{"num_attention_heads": 4, "hidden_act": "tanh_gelu", "norm_place": "pre", "parallel_block": false, "optimizer": "soap_variant", "learning_rate": 0.00366, "warmup_steps": 200, "z_loss": 0.0001, "train_tokens": 219300000}
Each number is 50 + 12 x the weight over its row's rms, rounded and kept within 0 to 99. Layers, rows and columns count from 0. The size before them is the row's rms in percent of the matrix's.

# layer 10 attention query, 256x224, rms 0.104, rows 0-62, columns 0-55
099:69 28 56 50 60 67 46 55 47 64 55 21 40 64 45 48 46 63 58 55 52 57 76 46 64 45 56 47 65 41 52 73 47 69 35 49 77 48 38 53 54 38 49 43 57 66 48 59 47 47 80 50 61 53 43 50
106:60 26 51 42 63 57 44 52 57 43 46 44 80 53 50 37 47 56 70 65 45 48 47 48 51 72 62 53 64 37 67 42 49 29 15 72 48 48 62 60 42 62 38 54 33 45 41 42 45 36 53 48 41 54 52 41
104:38 63 45 64 46 76 41 50 36 54 56 55 67 50 34 40 69 54 38 34 41 33 49 31 48 64 55 55 42 51 60 46 58 55 37 38 54 41 56 62 38 60 50 41 57 34 65 50 49 62 44 40 46 51 48 34
099:27 62 53 18 29 52 42 55 41 56 61 54 60 45 45 57 60 62 49 47 75 35 36 63 51 43 48 61 56 50 64 64 43 21 62 52 53 62 53 55 58 58 38 47 45 45 46 55 64 64 47 58 66 23 45 50
106:42 34 64 59 75 49 65 30 62 68 52 49 49 66 55 66 54 59 93 33 35 61 77 44 55 68 67 58 46 53 53 36 49 52 43 53 40 55 62 51 41 45 45 58 36 27 51 34 40 55 45 41 68 50 34 55
103:45 52 64 60 54 45 58 54 58 56 59 45 52 20 49 81 66 49 54 34 46 60 63 44 44 45 55 50 49 53 50 55 58 51 51 62 52 47 63 29 65 38 48 49 23 51 55 50 51 60 43 39 41 33 52 56
107:19 57 28 63 39 72 57 58 42 48 48 42 25 41 38 49 44 35 45 28 33 45 33 64 45 62 49 39 40 49 39 25 66 87 49 19 73 51 44 60 42 43 51 33 51 44 64 54 44 57 53 49 66 50 68 62
113:47 38 42 56 43 42 20 53 27 47 51 21 40 60 48 70 39 62 31 40 37 56 40 48 44 50 41 38 47 57 35 28 67 61 55 51 66 47 55 33 74 54 48 61 38 46 49 57 34 43 57 60 57 21 55 45
105:50 50 48 52 44 53 47 51 36 44 64 32 61 44 53 50 49 49 41 54 47 43 46 70 36 72 51 43 67 49 46 55 80 66 36 20 58 45 49 74 78 59 68 43 58 49 25 43 67 64 57 65 65 64 55 59
107:56 31 46 52 51 69 64 54 51 50 72 31 33 69 52 30 65 32 35 67 54 49 59 56 61 49 54 52 45 49 49 69 45 72 55 46 52 39 30 63 53 48 56 82 39 78 45 40 54 58 51 76 49 49 47 51
103:58 40 36 61 41 64 41 47 53 34 43 43 36 50 71 67 60 55 56 62 36 43 22 27 72 52 48 55 42 63 38 54 27 45 46 49 61 35 47 36 55 54 28 53 49 24 40 69 41 52 47 39 65 39 49 55
105:59 60 54 38 57 39 70 69 41 47 53 46 28 21 40 42 52 64 43 62 40 57 59 38 32 44 51 65 40 43 61 50 45 42 52 28 33 42 26 53 38 63 73 66 48 38 62 67 55 55 49 56 76 44 46 29
107:47 60 37 48 57 44 34 35 54 56 59 20 41 36 43 45 45 46 39 46 62 69 57 58 38 63 62 54 65 65 46 58 45 53 41 58 48 62 65 52 66 54 47 61 47 36 49 30 61 59 48 72 58 54 49 54
102:20 30 52 41 40 35 58 15 35 53 43 50 58 47 26 45 51 80 53 52 50 61 45 45 58 62 41 49 83 66 35 52 28 54 39 44 42 36 30 47 41 37 35 53 51 58 54 71 55 66 48 52 61 52 62 46
102:52 52 58 52 49 66 42 43 53 53 58 53 59 47 53 48 57 52 29 38 52 45 28 41 56 47 77 40 36 56 59 69 56 48 39 41 65 57 60 39 53 49 52 27 57 50 56 52 49 45 49 43 74 21 43 54
107:51 54 32 50 56 59 62 37 33 59 65 63 41 33 51 51 39 53 42 30 37 86 51 71 55 42 52 43 50 47 46 53 26 45 46 55 63 56 50 54 39 56 39 36 63 51 49 21 49 39 54 59 65 39 57 35
103:52 30 90 44 49 83 42 42 44 53 51 42 35 53 52 75 76 55 42 60 27 37 60 52 55 38 50 46 31 43 42 41 56 63 53 47 47 44 38 52 50 52 55 36 52 32 52 42 41 53 54 45 50 51 67 74
104:44 46 50 53 35 42 49 51 42 27 49 55 54 46 34 51 42 22 49 59 56 54 83 46 57 40 58 60 57 49 45 59 57 39 51 47 58 44 73 33 27 68 41 46 54 42 32 45 71 56 57 35 35 67 40 51
104:42 48 55 60 63 62 46 46 58 60 57 65 48 53 59 36 37 35 35 54 61 55 43 61 58 53 49 66 43 31 49 48 49 43 55 56 19 51 44 46 43 44 62 53 40 51 63 54 32 58 55 51 49 55 27 39
104:38 51 46 57 59 52 17 42 53 59 38 48 55 61 35 60 52 35 61 39 37 56 51 54 63 43 19 61 43 58 60 51 63 67 51 27 60 50 44 42 52 44 59 28 44 30 52 41 66 26 55 63 60 46 46 48
112:47 54 43 37 69 50 38 43 46 35 43 36 54 60 41 55 55 50 57 49 44 53 38 58 52 47 57 39 82 35 42 56 48 39 53 69 67 29 37 31 38 49 51 44 40 58 42 50 58 29 41 43 49 73 58 52
099:53 34 49 37 33 53 50 57 51 73 37 44 62 38 50 36 34 44 48 58 44 45 51 56 59 46 45 72 41 32 41 43 53 35 62 67 46 37 35 61 46 45 41 59 66 52 61 37 27 54 38 56 32 70 70 28
105:25 54 50 50 52 56 41 35 57 51 64 62 37 48 43 32 50 57 30 36 37 63 47 38 63 60 63 41 48 57 51 31 52 73 48 54 63 40 49 30 72 28 45 49 54 38 65 35 36 41 49 60 21 80 46 47
106:46 52 52 62 71 25 40 36 51 44 47 63 41 48 53 56 53 54 63 78 51 47 64 44 48 44 58 29 41 37 26 67 55 25 50 65 54 36 54 54 26 44 57 66 36 42 60 48 29 45 51 75 44 52 55 73
108:47 47 43 55 65 44 47 43 42 37 35 46 28 69 43 53 38 22 43 51 66 59 47 65 45 65 51 56 71 54 35 46 64 39 50 56 47 46 53 43 30 43 21 73 61 33 26 39 38 36 54 59 54 36 41 41
105:59 70 55 49 60 48 61 50 59 50 49 45 36 45 54 27 21 28 39 50 41 49 45 59 53 82 47 50 43 44 71 56 44 70 64 58 42 33 51 45 45 45 62 41 63 35 35 41 39 57 49 55 42 59 43 62
104:41 41 71 42 63 31 57 33 46 41 36 40 44 54 45 36 71 23 32 69 37 79 54 56 37 64 32 51 69 43 55 49 34 58 53 64 54 48 44 53 38 47 60 53 63 51 73 55 43 62 75 65 53 34 38 38
106:78 34 45 46 68 57 42 30 35 33 43 43 51 52 68 56 42 34 48 57 51 53 50 57 48 42 65 65 42 47 64 41 54 41 69 46 50 56 41 45 43 57 59 42 47 20 54 51 38 55 72 37 61 74 50 50
102:57 43 53 71 45 60 57 65 42 46 70 43 30 48 45 39 52 62 53 65 55 62 47 62 44 55 61 42 46 57 48 30 23 76 57 46 64 47 55 51 45 50 41 51 56 31 50 55 41 53 38 48 50 37 41 53
103:46 40 49 75 67 39 50 39 58 41 60 54 38 52 47 65 47 52 46 53 65 47 76 39 37 42 63 37 66 51 63 53 51 59 43 53 48 34 55 61 75 51 55 43 49 74 55 44 70 53 42 60 42 61 33 37
106:48 68 66 55 54 56 47 37 46 59 69 39 60 50 56 50 60 61 60 47 61 61 32 46 38 50 36 43 55 54 38 54 53 62 49 49 32 61 43 45 41 51 58 63 43 74 52 63 34 42 41 18 47 45 58 66
108:62 57 51 60 48 44 34 45 34 60 52 42 57 55 44 62 50 26 79 61 67 47 54 49 68 51 70 55 51 43 42 55 34 43 53 44 50 57 33 46 49 45 66 36 82 49 62 39 61 66 64 37 45 65 56 28
105:57 58 59 43 45 34 74 83 43 48 73 60 63 49 33 60 44 35 39 85 48 57 61 40 42 42 58 38 59 53 37 64 47 69 41 54 53 45 55 38 75 67 60 70 56 50 46 59 27 39 56 34 57 43 38 56
109:54 52 66 36 59 50 60 39 44 61 39 64 59 43 50 44 42 46 72 47 50 57 76 76 53 73 56 49 30 61 69 33 59 69 25 34 49 34 43 61 40 56 58 71 58 51 42 60 50 40 63 44 47 57 40 51
106:61 37 77 47 61 57 52 56 49 47 25 45 37 31 46 51 59 30 37 54 61 62 48 62 37 42 63 52 55 56 19 29 50 35 67 39 55 63 26 50 52 74 61 37 43 38 64 34 61 35 33 45 60 57 30 51
107:69 68 53 41 57 45 54 42 32 53 64 63 58 50 56 83 23 45 40 58 49 48 40 44 42 30 57 32 61 48 59 61 39 23 71 58 38 47 31 72 43 72 63 37 59 42 60 71 48 37 74 72 71 39 44 67
107:50 58 40 36 74 28 42 37 52 45 40 36 40 34 54 42 85 37 46 34 50 31 52 61 43 49 54 36 75 28 52 53 52 46 72 50 52 85 49 52 46 39 54 68 67 41 39 41 31 36 47 17 30 46 47 55
106:46 38 27 45 37 43 36 42 39 44 33 62 52 73 68 62 55 71 65 31 55 63 61 58 47 53 56 59 32 57 45 54 42 40 61 38 72 51 41 44 51 55 44 52 71 69 46 45 40 64 50 61 34 45 39 36
107:13 50 47 63 77 61 58 62 44 49 40 54 44 65 62 55 28 65 41 62 49 59 44 46 48 47 62 39 53 45 54 39 64 63 36 48 51 34 55 40 56 49 46 50 67 38 41 49 50 59 60 59 46 90 51 56
097:40 52 53 51 66 47 58 56 21 60 55 48 52 58 61 46 48 18 41 49 52 39 52 44 47 26 40 39 19 32 48 46 45 57 52 54 31 52 56 62 35 64 46 55 28 69 72 45 55 45 46 61 57 37 42 63
109:31 64 62 55 54 39 62 51 64 37 41 45 56 63 68 38 66 35 48 55 46 55 44 49 57 35 41 67 56 43 57 70 33 59 36 67 50 52 40 48 46 50 56 50 32 57 35 54 77 34 59 35 49 55 49 50
103:40 16 63 73 48 48 22 70 36 63 38 85 45 41 52 20 51 36 55 46 55 42 77 54 47 55 52 54 62 62 61 44 68 27 40 44 59 64 30 40 60 52 53 58 70 62 39 45 48 34 60 32 51 42 51 37
098:37 43 57 46 42 58 48 47 39 55 44 46 41 36 57 48 64 71 27 49 50 52 55 63 45 63 56 54 34 51 48 66 37 31 54 59 38 54 37 45 61 48 42 46 60 51 36 55 30 70 54 70 40 36 70 45
100:56 47 63 43 34 32 43 48 37 61 51 53 55 46 55 77 46 48 55 43 40 23 40 61 65 50 62 59 64 58 34 61 39 62 44 29 59 63 71 49 52 58 61 85 37 55 43 21 60 70 57 39 41 60 16 44
099:39 62 33 23 48 35 52 52 36 60 34 57 44 43 33 54 30 65 68 52 40 37 51 76 39 40 51 33 59 34 39 55 44 45 52 72 50 67 46 31 34 46 38 41 61 52 62 55 54 69 61 59 52 57 37 52
106:44 51 14 41 58 66 52 58 79 56 58 45 41 60 45 70 50 34 21 30 73 41 58 50 49 68 59 46 29 63 39 68 65 33 56 57 43 61 29 37 41 46 45 55 47 40 71 51 53 49 52 35 47 43 33 74
103:36 48 80 38 44 58 70 52 34 52 39 56 55 40 28 40 40 55 48 55 55 74 46 42 59 58 65 50 63 35 47 64 57 48 85 63 48 52 48 50 34 52 54 54 23 27 50 59 61 56 58 48 54 57 28 61
102:75 47 65 51 44 57 49 68 17 43 43 44 52 45 52 43 61 67 48 29 41 68 52 49 44 44 40 45 39 65 36 30 48 43 82 54 59 57 44 57 63 48 62 64 45 64 57 54 56 66 45 57 30 42 53 36
104:58 76 33 47 66 40 40 31 54 47 62 65 54 75 50 30 78 68 46 43 49 60 66 62 52 41 46 52 55 43 47 59 35 45 60 29 24 57 61 50 54 63 39 57 36 29 37 69 44 46 43 32 06 56 39 58
098:39 62 71 36 58 55 58 52 70 55 58 51 50 74 45 35 45 44 48 43 40 54 64 51 34 55 70 58 58 50 67 53 32 42 41 64 48 54 56 51 60 48 59 62 57 64 36 62 46 50 44 56 62 71 46 33
106:53 59 44 53 44 46 49 77 42 54 28 39 52 72 35 25 59 59 54 59 71 44 51 45 55 46 65 59 49 71 63 55 66 64 37 53 60 46 63 54 63 58 45 34 39 64 58 35 51 55 48 49 53 61 60 63
103:61 39 57 56 35 66 51 60 71 52 59 54 43 56 52 50 32 67 49 57 84 80 38 47 41 58 55 60 29 54 53 48 57 35 53 57 33 30 70 38 36 45 59 50 40 57 52 45 59 44 50 55 41 58 46 61
106:47 58 54 59 53 40 53 47 32 46 46 45 54 69 64 39 52 56 31 44 47 59 26 45 56 58 32 52 63 61 56 55 68 58 61 62 49 82 54 40 35 45 70 52 50 73 39 71 52 60 64 63 49 58 42 50
103:62 29 47 51 64 39 44 49 50 55 49 49 46 47 28 26 48 57 62 55 70 48 55 50 64 57 44 38 34 64 38 53 41 64 67 48 62 37 36 41 57 52 58 60 68 74 65 56 48 49 57 63 38 45 57 71
099:48 64 76 45 64 47 40 45 38 52 36 56 64 59 48 38 55 44 28 50 63 43 62 70 37 76 57 56 41 39 41 57 31 42 42 43 70 50 88 63 41 57 43 27 54 31 48 57 42 29 43 52 50 57 55 51
105:62 75 69 61 25 50 48 58 45 27 64 63 39 54 55 52 56 46 35 49 55 54 37 49 56 35 61 61 48 30 39 38 56 68 47 59 48 53 52 41 51 27 41 59 47 52 60 49 41 53 49 45 61 45 56 31
106:41 38 47 56 54 73 50 46 72 35 59 24 62 75 41 47 67 38 50 38 36 44 32 47 43 43 67 57 37 55 48 56 63 44 29 59 28 64 58 44 63 40 50 35 67 49 48 67 62 51 56 45 34 39 29 42
100:54 58 22 66 56 46 30 49 48 52 48 33 28 55 61 45 48 47 39 62 46 60 63 41 45 69 59 60 37 41 35 50 57 55 29 41 32 49 48 43 38 38 42 47 47 45 77 45 59 66 62 55 39 53 56 79
094:35 58 64 59 48 60 67 34 59 68 53 80 39 28 41 41 42 47 48 40 53 40 42 78 41 35 31 71 46 39 28 52 47 53 76 61 38 30 60 60 44 43 45 44 49 46 29 62 45 47 70 31 46 67 26 67
100:54 43 58 59 58 54 58 38 52 54 37 24 36 52 53 36 64 66 56 23 65 39 42 38 36 57 43 50 49 68 34 47 43 78 51 38 65 50 69 58 15 47 37 28 52 53 18 43 38 43 46 56 56 63 57 44
104:57 51 41 54 56 55 47 49 64 37 50 49 43 55 25 33 39 47 55 65 49 53 60 30 51 46 56 66 58 28 38 70 56 46 48 36 52 51 63 36 40 47 56 36 66 26 53 62 57 37 26 44 48 34 64 60
112:66 37 43 57 40 60 49 59 71 36 34 46 40 39 57 54 32 47 70 68 39 73 70 56 46 49 62 45 59 57 51 73 46 50 37 56 47 46 33 49 56 36 36 42 39 53 41 40 66 39 73 34 29 71 19 34
103:44 48 67 42 46 43 65 65 42 63 47 38 29 63 43 49 61 29 62 46 51 51 44 44 44 34 39 56 53 41 56 61 50 41 50 51 58 48 43 62 44 67 57 29 46 52 76 44 55 50 47 52 42 46 50 29
# layer 10 attention key, 256x224, rms 0.111, rows 0-61, columns 0-55
102:50 56 47 56 52 61 71 60 44 54 37 30 29 45 54 70 47 47 47 48 50 60 58 42 47 43 51 76 57 38 33 32 39 66 34 39 56 42 52 49 64 34 46 51 51 50 66 53 36 28 63 49 48 51 54 44
111:57 29 35 42 69 50 60 40 73 86 41 31 51 75 42 41 59 42 83 65 41 70 74 31 62 49 55 45 50 49 74 38 39 55 36 52 38 44 51 43 27 44 45 49 35 63 48 57 42 42 80 50 46 63 77 30
110:50 29 45 67 56 34 41 47 51 59 22 49 66 47 67 51 43 59 49 50 41 31 60 50 47 36 50 44 25 39 34 34 39 61 39 56 74 59 45 55 29 63 60 53 58 66 56 56 70 70 43 66 54 59 36 45
103:37 46 76 59 47 44 24 39 51 39 37 50 49 63 48 68 64 48 57 50 69 64 33 48 48 62 49 61 70 39 59 59 62 48 40 52 62 40 42 64 56 52 35 38 30 49 40 48 38 57 74 43 63 62 43 56
111:48 49 50 51 51 35 59 39 50 47 43 65 42 46 52 57 46 71 67 55 36 41 53 53 49 58 45 71 52 42 48 67 58 59 45 73 65 57 48 81 42 70 69 81 41 54 71 61 61 37 38 42 51 41 59 49
109:26 40 55 59 58 56 67 60 49 41 44 43 55 53 51 52 48 59 46 42 42 67 39 48 49 70 28 50 43 74 40 45 57 34 43 44 68 62 51 48 40 69 46 67 66 47 64 35 65 57 50 34 48 59 55 53
112:59 60 34 51 50 66 28 62 57 34 40 72 30 38 59 65 50 55 32 43 39 54 20 70 48 43 51 65 26 28 57 40 40 58 43 48 60 65 37 52 53 47 59 63 33 57 51 63 44 52 43 68 61 45 58 47
112:46 60 36 58 44 43 31 39 53 69 46 50 66 33 52 42 55 42 56 45 57 08 43 51 48 46 45 61 61 50 52 40 36 37 47 49 56 43 40 58 62 63 71 55 31 58 64 50 38 36 47 37 77 41 58 50
113:65 41 53 62 14 43 65 53 41 61 53 54 55 53 46 60 69 37 67 65 60 43 44 59 67 51 23 61 42 38 40 62 58 40 45 48 63 43 43 52 53 29 59 75 53 33 44 38 64 52 64 61 44 69 28 50
103:42 64 45 58 58 43 62 73 69 59 73 34 51 40 63 38 45 29 58 45 57 53 48 42 57 61 45 47 60 58 43 44 52 37 52 43 45 55 56 43 33 60 46 57 37 67 37 62 66 30 46 40 38 64 57 45
111:55 25 28 41 50 46 62 40 57 46 48 49 51 69 48 45 85 34 63 68 44 41 44 53 46 57 61 67 46 44 54 70 49 47 41 31 34 54 53 72 52 58 42 52 63 48 64 56 61 66 41 48 62 51 36 57
114:34 64 48 38 46 56 68 41 44 45 86 62 56 16 48 44 48 54 55 41 68 33 38 48 53 54 31 58 21 53 56 49 54 39 35 43 30 45 51 52 50 33 61 41 36 56 50 66 48 52 60 76 56 57 47 36
108:63 53 26 38 30 48 63 52 54 35 67 37 43 37 69 62 57 44 56 53 55 43 63 51 47 46 55 53 30 38 25 48 58 50 45 54 47 38 57 49 54 27 37 43 62 34 47 47 52 46 52 49 90 59 62 49
105:28 46 62 50 61 32 71 33 56 73 44 57 58 22 56 59 51 63 48 58 58 55 40 64 61 55 34 64 54 64 44 51 57 72 44 46 57 49 41 45 62 62 45 43 53 53 49 66 31 63 73 49 62 33 72 46
113:36 67 56 58 57 46 39 47 45 51 55 41 49 69 29 50 65 60 30 37 57 21 60 51 60 33 62 39 44 27 36 62 28 63 41 43 46 47 45 64 64 58 55 56 54 67 58 41 59 57 61 47 61 62 44 57
108:40 28 49 51 49 52 47 53 33 50 48 62 35 45 51 49 35 29 53 48 27 55 44 44 24 45 37 52 43 50 53 57 46 74 61 71 46 58 65 38 22 39 50 56 26 56 39 48 60 71 19 24 54 40 51 51
110:51 68 50 55 48 49 32 28 40 53 40 57 30 55 50 53 44 56 59 33 47 47 54 43 54 74 47 46 48 50 33 46 44 41 54 34 64 41 67 51 43 40 49 41 65 43 62 41 52 41 62 50 46 26 61 52
105:44 36 52 66 31 64 50 28 51 41 61 29 50 36 43 77 51 34 65 60 62 24 68 49 61 36 71 70 36 50 56 29 72 36 47 69 40 69 48 54 54 74 44 58 44 43 42 39 46 47 39 40 55 54 48 82
108:48 82 44 60 65 57 34 43 52 60 44 53 69 41 52 49 51 43 38 72 49 75 49 58 30 50 61 58 69 60 44 45 50 37 49 48 38 57 49 39 53 40 60 66 43 34 59 41 34 82 59 76 33 71 50 50
110:49 32 60 53 65 46 43 52 50 44 48 48 54 43 54 52 35 61 44 53 31 25 45 36 39 44 36 65 47 38 61 32 46 45 45 37 62 37 52 51 57 60 31 47 66 65 62 44 57 38 63 44 56 52 48 61
110:59 41 50 44 53 42 32 31 30 43 47 73 44 67 47 54 35 58 37 47 50 69 45 74 62 52 29 55 50 34 48 51 66 29 49 48 59 18 34 50 44 60 38 25 38 56 47 55 60 42 71 35 59 81 77 51
108:56 44 67 48 43 65 48 57 35 47 59 39 69 35 36 48 59 55 58 64 68 67 54 70 68 27 29 47 50 40 65 48 30 63 42 63 41 59 60 46 56 57 48 48 45 44 64 57 54 43 43 51 31 56 87 55
111:52 18 21 49 54 42 58 54 61 62 61 52 23 56 55 52 31 59 36 28 68 52 54 38 53 61 63 66 52 33 33 60 41 40 60 54 77 63 39 46 55 52 58 51 53 28 58 35 67 49 45 57 12 77 52 35
113:46 38 60 52 51 51 73 49 38 28 49 58 85 54 28 59 56 62 67 42 47 41 50 45 39 58 56 33 49 34 55 35 52 58 57 51 45 53 47 33 48 56 54 58 45 43 38 59 33 57 56 44 48 58 37 48
110:33 57 52 33 65 45 65 59 54 55 24 56 42 45 47 40 40 36 41 36 49 24 51 35 59 55 57 56 64 55 75 35 45 50 61 47 47 41 61 56 42 64 29 59 57 79 43 62 60 47 44 42 45 54 43 63
105:57 43 58 43 42 62 66 56 64 64 44 37 35 47 43 48 23 63 52 66 63 44 50 29 55 49 41 42 45 36 20 59 57 41 48 38 41 47 41 44 33 44 61 58 67 42 67 56 40 46 37 43 73 67 72 50
105:52 56 51 57 39 62 61 37 58 52 54 59 57 28 74 39 56 51 34 47 52 41 61 51 34 52 51 68 39 38 66 44 25 67 83 45 85 47 59 27 44 51 33 61 37 49 48 67 51 59 39 47 58 40 39 68
110:43 47 45 55 65 41 47 29 60 37 37 38 39 55 60 32 29 38 45 33 36 41 38 59 52 83 51 43 30 61 49 50 48 45 50 47 36 41 40 65 49 46 35 52 61 52 61 64 39 44 49 47 47 55 63 46
109:54 50 64 49 45 44 31 52 40 35 57 54 20 27 25 48 51 56 69 58 45 50 43 39 34 38 88 70 33 53 43 44 48 55 71 67 65 56 39 59 69 53 37 59 38 53 53 55 54 39 64 62 51 64 34 53
109:34 38 54 27 51 33 29 46 39 47 48 29 54 28 50 56 40 43 38 41 47 61 51 50 35 49 49 51 45 46 45 58 56 62 36 55 60 68 52 61 41 43 58 54 45 44 41 32 78 36 49 38 69 57 54 66
107:60 56 46 55 70 53 39 32 57 58 50 66 69 42 57 38 69 64 46 42 36 41 69 43 54 28 43 37 48 82 44 50 32 63 55 33 50 45 45 54 49 55 38 25 57 31 46 51 47 58 34 69 72 42 35 35
114:30 46 47 57 41 42 65 46 59 63 61 46 33 33 48 65 48 63 82 51 46 59 57 80 61 71 73 56 48 75 55 41 55 57 51 32 36 47 62 59 59 50 61 49 40 60 50 56 53 63 34 74 52 63 59 35
110:30 63 44 40 33 77 65 54 30 51 50 70 68 44 46 20 58 63 48 52 46 65 35 22 52 55 62 65 61 91 57 77 45 64 41 49 36 24 59 59 61 41 66 36 41 42 59 43 57 33 56 35 60 46 34 59
108:54 34 54 60 31 52 66 62 40 20 47 46 67 40 76 41 52 37 50 61 47 56 55 51 51 54 34 62 45 61 70 40 42 74 50 59 24 47 33 41 41 62 49 62 59 43 68 61 66 40 72 76 53 56 55 59
103:49 37 51 59 38 45 47 37 31 57 37 28 49 38 47 50 58 74 41 56 40 48 49 54 51 41 48 48 47 38 42 46 52 34 55 57 53 45 41 36 63 47 40 66 71 46 55 58 50 74 31 45 30 72 33 61
118:67 44 55 26 48 46 58 52 39 58 51 43 56 38 40 83 65 44 47 51 70 52 51 65 41 65 37 45 59 75 47 43 27 63 57 33 49 50 48 62 42 65 65 40 54 47 56 43 57 41 57 66 67 53 34 52
112:55 55 49 52 83 29 67 43 25 56 56 49 30 39 57 63 51 41 42 47 25 37 45 48 49 57 71 61 52 43 59 42 52 47 51 44 58 70 60 53 37 62 64 42 58 59 45 29 39 40 53 44 40 43 39 44
109:42 55 51 68 40 53 38 34 56 58 36 58 36 45 57 60 69 39 67 61 57 56 40 65 59 27 46 48 38 57 39 41 57 45 55 50 77 53 52 52 60 49 40 59 63 55 45 36 54 51 54 38 31 36 36 68
107:59 52 61 58 30 72 45 68 78 50 63 32 42 61 47 47 45 61 44 63 53 46 59 52 51 69 67 67 49 54 49 59 50 66 13 44 35 43 41 47 68 46 33 59 37 50 38 19 54 58 56 54 40 49 24 35
105:54 75 67 55 20 49 73 67 55 54 55 33 28 73 35 50 44 52 43 49 47 50 40 50 54 47 48 38 61 52 51 41 39 42 48 30 31 43 52 32 31 73 24 58 34 41 44 56 43 49 29 69 70 41 46 35
110:28 60 46 40 39 40 54 48 30 36 37 49 60 53 62 36 39 43 65 55 65 79 54 70 52 51 67 56 63 54 62 60 56 27 27 46 46 44 32 63 40 40 35 62 46 68 49 37 50 48 17 60 54 49 64 53
106:54 73 38 56 58 41 27 61 38 53 56 45 65 43 50 58 60 51 54 32 57 38 50 56 54 50 59 62 60 42 63 34 59 34 37 54 47 39 33 58 40 62 40 55 71 48 62 45 52 55 58 47 50 65 46 53
108:34 50 59 53 25 36 66 47 20 45 55 49 54 56 44 36 60 65 55 42 41 56 72 66 56 52 52 44 62 44 57 74 56 20 66 55 44 57 49 37 75 59 54 61 53 74 46 35 40 25 50 67 59 29 57 77
105:25 40 36 51 54 50 55 55 47 35 28 46 59 55 46 59 63 44 43 29 49 57 64 61 60 42 45 36 64 57 40 35 41 53 25 27 26 48 62 54 45 66 51 39 74 60 52 40 48 53 50 36 44 26 80 61
104:52 46 53 46 22 43 46 43 58 46 28 54 54 67 59 48 65 51 51 40 56 36 40 72 31 42 75 38 49 43 55 49 33 40 25 52 65 47 53 44 40 50 42 48 53 57 50 23 54 48 57 51 54 53 54 43
109:55 54 35 41 43 35 48 48 38 39 59 29 28 66 49 43 70 54 62 32 59 58 62 40 30 61 41 45 46 37 60 69 23 19 66 67 30 64 57 62 36 73 45 32 50 50 38 69 47 49 48 47 71 38 49 34
106:49 50 55 45 34 42 47 64 41 39 46 55 47 60 64 53 59 51 40 54 47 57 47 38 49 52 47 53 64 34 43 51 44 46 61 40 55 43 21 52 42 38 59 68 21 41 71 54 39 25 47 27 52 42 50 51
104:44 48 62 38 30 47 51 59 45 56 53 55 44 25 54 71 40 60 57 58 35 43 57 55 64 43 45 38 57 38 54 46 36 64 49 34 52 70 62 55 55 77 57 50 54 56 55 39 52 57 58 45 28 60 48 61
105:54 44 57 46 65 33 43 46 53 24 65 51 48 59 57 54 56 35 59 46 44 65 45 63 41 31 39 60 70 65 50 32 62 40 70 54 48 47 48 54 38 57 40 66 23 61 35 42 64 47 47 56 47 46 42 51
105:57 64 43 54 59 64 46 79 26 45 48 31 57 36 40 58 50 70 45 65 59 44 42 53 50 43 41 50 58 61 72 47 43 47 49 53 60 48 48 71 52 45 63 45 53 46 52 55 40 56 56 56 75 48 24 37
104:58 60 53 49 47 36 45 35 55 74 60 48 43 38 56 57 35 44 58 53 85 25 46 48 32 21 30 63 38 57 45 31 37 53 49 49 69 45 62 40 57 46 61 51 30 49 68 59 64 48 85 56 38 39 54 40
103:61 24 60 28 40 58 51 45 48 65 74 59 63 47 35 31 42 46 46 59 57 64 57 58 46 63 62 44 38 37 49 55 45 52 64 66 43 40 36 59 41 49 55 53 43 59 58 32 74 43 42 43 39 47 39 53
111:51 70 68 47 49 20 48 54 51 53 47 49 47 38 43 32 44 39 42 55 41 45 54 62 27 55 52 46 49 62 45 65 39 46 47 43 29 56 65 54 49 33 50 37 19 44 53 74 34 50 48 60 46 65 57 61
109:38 47 44 55 49 35 54 42 57 55 65 35 51 48 61 57 38 56 55 44 34 54 53 35 54 54 53 39 43 38 61 50 72 48 58 55 41 56 45 43 70 58 63 49 63 56 42 51 59 44 57 65 52 48 24 41
107:60 49 38 58 50 75 16 45 45 48 31 72 52 33 51 31 36 54 44 62 63 51 43 67 57 38 49 61 43 58 68 66 42 39 67 49 44 57 40 62 43 44 53 71 60 45 27 64 40 48 56 69 51 49 75 50
113:43 40 49 47 38 60 48 60 36 48 48 47 38 41 40 44 58 52 37 44 56 20 55 43 42 51 56 44 90 46 55 41 49 54 44 66 39 70 36 35 59 43 47 23 43 87 43 46 49 47 34 48 40 43 27 70
108:62 59 40 31 71 76 46 24 56 47 48 55 30 58 53 33 79 56 49 68 60 51 44 60 59 70 39 51 66 35 63 41 65 37 37 41 45 64 46 70 25 37 24 79 46 62 40 46 42 62 54 41 68 26 46 72
108:47 37 53 51 46 49 48 52 52 45 60 58 48 28 60 28 59 20 59 48 47 52 58 58 54 45 52 61 45 35 56 57 51 53 46 71 51 35 56 69 47 30 52 52 53 49 57 69 36 75 33 16 51 33 59 64
096:52 42 60 16 53 52 32 53 48 58 51 40 54 38 34 63 35 54 44 60 65 56 60 65 42 46 69 56 54 42 51 39 49 65 33 51 49 34 21 59 41 49 53 53 27 47 50 49 45 44 49 68 42 57 52 69
103:51 67 52 44 56 69 51 85 36 36 18 65 41 58 32 59 58 48 47 60 33 61 26 42 63 38 62 49 46 36 43 37 52 54 48 50 57 47 42 62 52 35 28 47 47 68 70 47 49 62 56 48 51 41 81 73
106:58 52 53 45 68 58 39 57 49 54 57 66 48 55 63 72 36 37 57 36 41 56 56 36 41 35 51 43 53 30 73 58 33 42 43 56 37 36 57 39 54 57 74 53 49 57 50 64 45 59 43 38 65 48 47 55
110:57 33 63 60 42 52 54 36 53 67 66 31 61 55 24 44 46 46 80 44 59 54 76 43 74 38 74 41 44 58 48 56 44 63 42 54 47 41 72 41 47 36 48 61 44 49 54 60 60 35 44 28 62 51 66 37